config.toml
d_mlp = 3072
qk_norm = true
parallel_block = false
grad_clip = 2.0
steps = 6919
Each number is 500 + 25 x the weight over the matrix's rms, rounded and kept within 0 to 999. Layers, rows and columns count from 0. Numbers have three digits each.

# up: layer 4 MLP up, 3072x768, rms 0.2, rows 1952-1977, columns 336-383
# down: layer 4 MLP down (transposed), 3072x768, rms 0.0992, rows 1952-1977, columns 336-383
up1952:505493450494468491508510540493491547483488476570483461496468505495495519502490521496496476523493467503545455519442462523508524482550462494513507
down1952:524508508487513510476532500528525495489497534544461498460473507494487492487512453449534498505527473496479490485491474503519486524526493444476503
up1953:540512509471543496478444490480503470515498486486482472507554512459546492482524488524512436513475482507445480509489497471510492513503545536483493
down1953:512507471493531501481432486493520516476486503468467450488474497481524515515514509510477470510519467511503508529509494538489494508513509507510469
up1954:511483510494523499494498537467501496510498505474449527466492435502509445485532497511511537479465545523507489515471524548520469526471502502477494
down1954:535542486491470494512505475485517486517519492540514529516509504520488494525592518551465506457479491508501515523507472461480490535473480480500485
up1955:513475488460501563469498512529499494469532482473539494520486489480545523518489492545523462546520536500481499476511488459480493504507500506537498
down1955:479528549467474521502489540490497479504515483558523486480463524501474527504510497511522504498492512508431493518504481518532505473472501547524502
up1956:501492484472514496495514461545483494515500472506487477516504516494551492499511494528503508526452508492444503478500470511485484469480534485544508
down1956:529534496510526483516493481458480501500493517507508504511511526501522518492487513531508488526478508506454505499506489499530521501487498493469497
up1957:485491461501441471502479488486505486536510497502506469505524511494483511513503486518525456489514470482506453499520518496501485505490521515525485
down1957:490513521508473530509522485496554490495472472513510460497526530499501556516485498491514492508523525504548548517540507506487482512522520503496479
up1958:503482514437502475506463474520508526487476528501464529490530487491518525517504446465484504485505500491489513501538484510528481496453489542505488
down1958:493551470482472494525487512475540516531491507501489476457521478475542472510489456500504496505460493519481501503475491510526456514469508502449521
up1959:562487482511438512510469490493459512476441487477473480490520531487519477487497487518501480498557499506496503479495512456486475520500522486509480
down1959:513515512441487498435470503503494501478453512480529518506498530468483483502470484501519492510500517560503486511501436544529478495494517488452512
up1960:525498473486469470476498523482512523485486497519474505519459510509495561517507477519531515496537482503520518493520516499483506515461507473482458
down1960:481451505518464485484471468535501496463518504512478490490479514480521502520502530488516538513525477537545487478554505471470538480514537489511535
up1961:517524519516506522483493511515483511541519487533506461522494474541529520485486488454515487506456517499468478509455505496481485514494513529525503
down1961:483485496508479502525484471512493493528496486505504489516498509494469506485488535512498509493498475511451508456506491548487489490484524534484516
up1962:484523515515512500482501491473484539499523528541456506488449497468508482479487477482464541511462561511524509493505519490507475524499532522511495
down1962:470550480527470489466507511493522498495478513527469468530499512515528487480502476466491506492480506545493498518461535485481510455507511467508509
up1963:481470468504522522475471489525525499500506515512491496502510470545530494525427505510553429521498485527538508493497492502469485499518468496537513
down1963:504540510480451495474545477475488522529534512504513523486497487546517499504461469489521491491458505570486464511517534473449498537497496500526483
up1964:494523438477522532486505510522489476516478515506485500496497470515508491469530519492514512520525500498496552535484474548456480552512547475478499
down1964:473466500523488483504498496528529456467496482501526513506467548514477499482502494496507497483485505495487516540511528526484467494496514507452502
up1965:479488490490518497497556491526463524467512510495470507524491495485523479498540494489522521490462415481511520449524492525465489503466508473458568
down1965:492472553520545531494462485470482489496492536495550457517497426508491528523499501503432480475494496508490501496481473489485510544479511456477488
up1966:475489533552529497526514496570499472561474500496496494514520539525582533513487476488526471521545516481470489503506558477495491477538469491517465
down1966:521517558476498507499478476513514473514532541527469475497524514534458562460463483485518536498460515514454494555500501449485535474501525496517496
up1967:472511473536489498488484471559523506530466479510554487522498508460495487528499509462473479510490520454482461514470492544480545473478502507512499
down1967:461509514522520463474513487483489513490489513490522509532512459519503502510507479480476499491484505467518470501512450480528525493506543526483506
up1968:485548515496508494519489475500532496458479489491498470488535426480515522501525538498492509504510499503505528509467481499523523527489517501444505
down1968:502520521473511502491461517509492508547486488500525492520489520466502492492479522481493539493483557491495491552479523517484528511539510548509502
up1969:520502488492533490531549514489486526458493494479459485468479543454527452503484502508502553456513478515522497515529513520507489495495471510512497
down1969:508479509523477505511552511508492481501558538509527483492533458513509470501493500486482500486520509505483524459516533520497518508510482528519488
up1970:472505519529507474460524494496452484504455490481519482443510502462472501461479532511496498541522521485513529514491503467485491540504496503513521
down1970:507523544499514511469519480473497484496514543488515528468466492509511533470510465501443516511458456501522535490475496500468485509487462502524538
up1971:519500534528496495511538464477499525507499492483447472464501509511517540492517513492501545497493478475521531507477467481521437504487529468519520
down1971:471548467492484510533516481489465548546475551510480543520527499519492543510571532531475476497546478508506524451474479488465505518509519523503510
up1972:492437485508537493462486461506499521500512494473491511475524482511483452507508486519499536534495481520490467445511519457562509559520467487514463
down1972:571520456466506498503508506583490490527464525517533467488491558513446487463483484508523498481541515511469488489522567501514469470521498526482493
up1973:550478462524480497534471540530511482467453482466472510512503484451517455522498507510531514507481510481506423495541484520483446476533489470477464
down1973:462501454483454468500503509485505525481461512520470493520514461483450457488465486472537501573461508480478447546496502460510470491537499495489462
up1974:501514480507538528492490486503516499490514492505486513488532481501550475504499551501479488484483540539499509501524512483499493497475537479498495
down1974:517531477560538499504462476491525472471484532474527455548522484520531504524521474503484473463506517521491478507490493488480462520495506485500525
up1975:471508491520523512500527491466500545440498474461499506491525481514495491511483492509509493499498509523527497540493487518525537504567479525452472
down1975:487484458502473560479474494504499463540524503508488460561484488506514541488504484508512446522519517517512465501487467516499488501519529554485535
up1976:489514513525523530491509529471519464487533519502495487507506484529537492504504471515509484522501509490513474515471469504485533491515460504532530
down1976:528527515477500468478503540458492480478519496540516510481487489521465510533529503532527486527521509511500477467498480486496507491479432485518526
up1977:530492441481544532470497486533526508515537519520529483531462559513523468517496466488509464532512506565540513509447535494475545521456479455507502
down1977:484466484502464496558509502519515504543496511521481512528478548520538465498488502520509506497499491502510473524522487501498506543516490529537477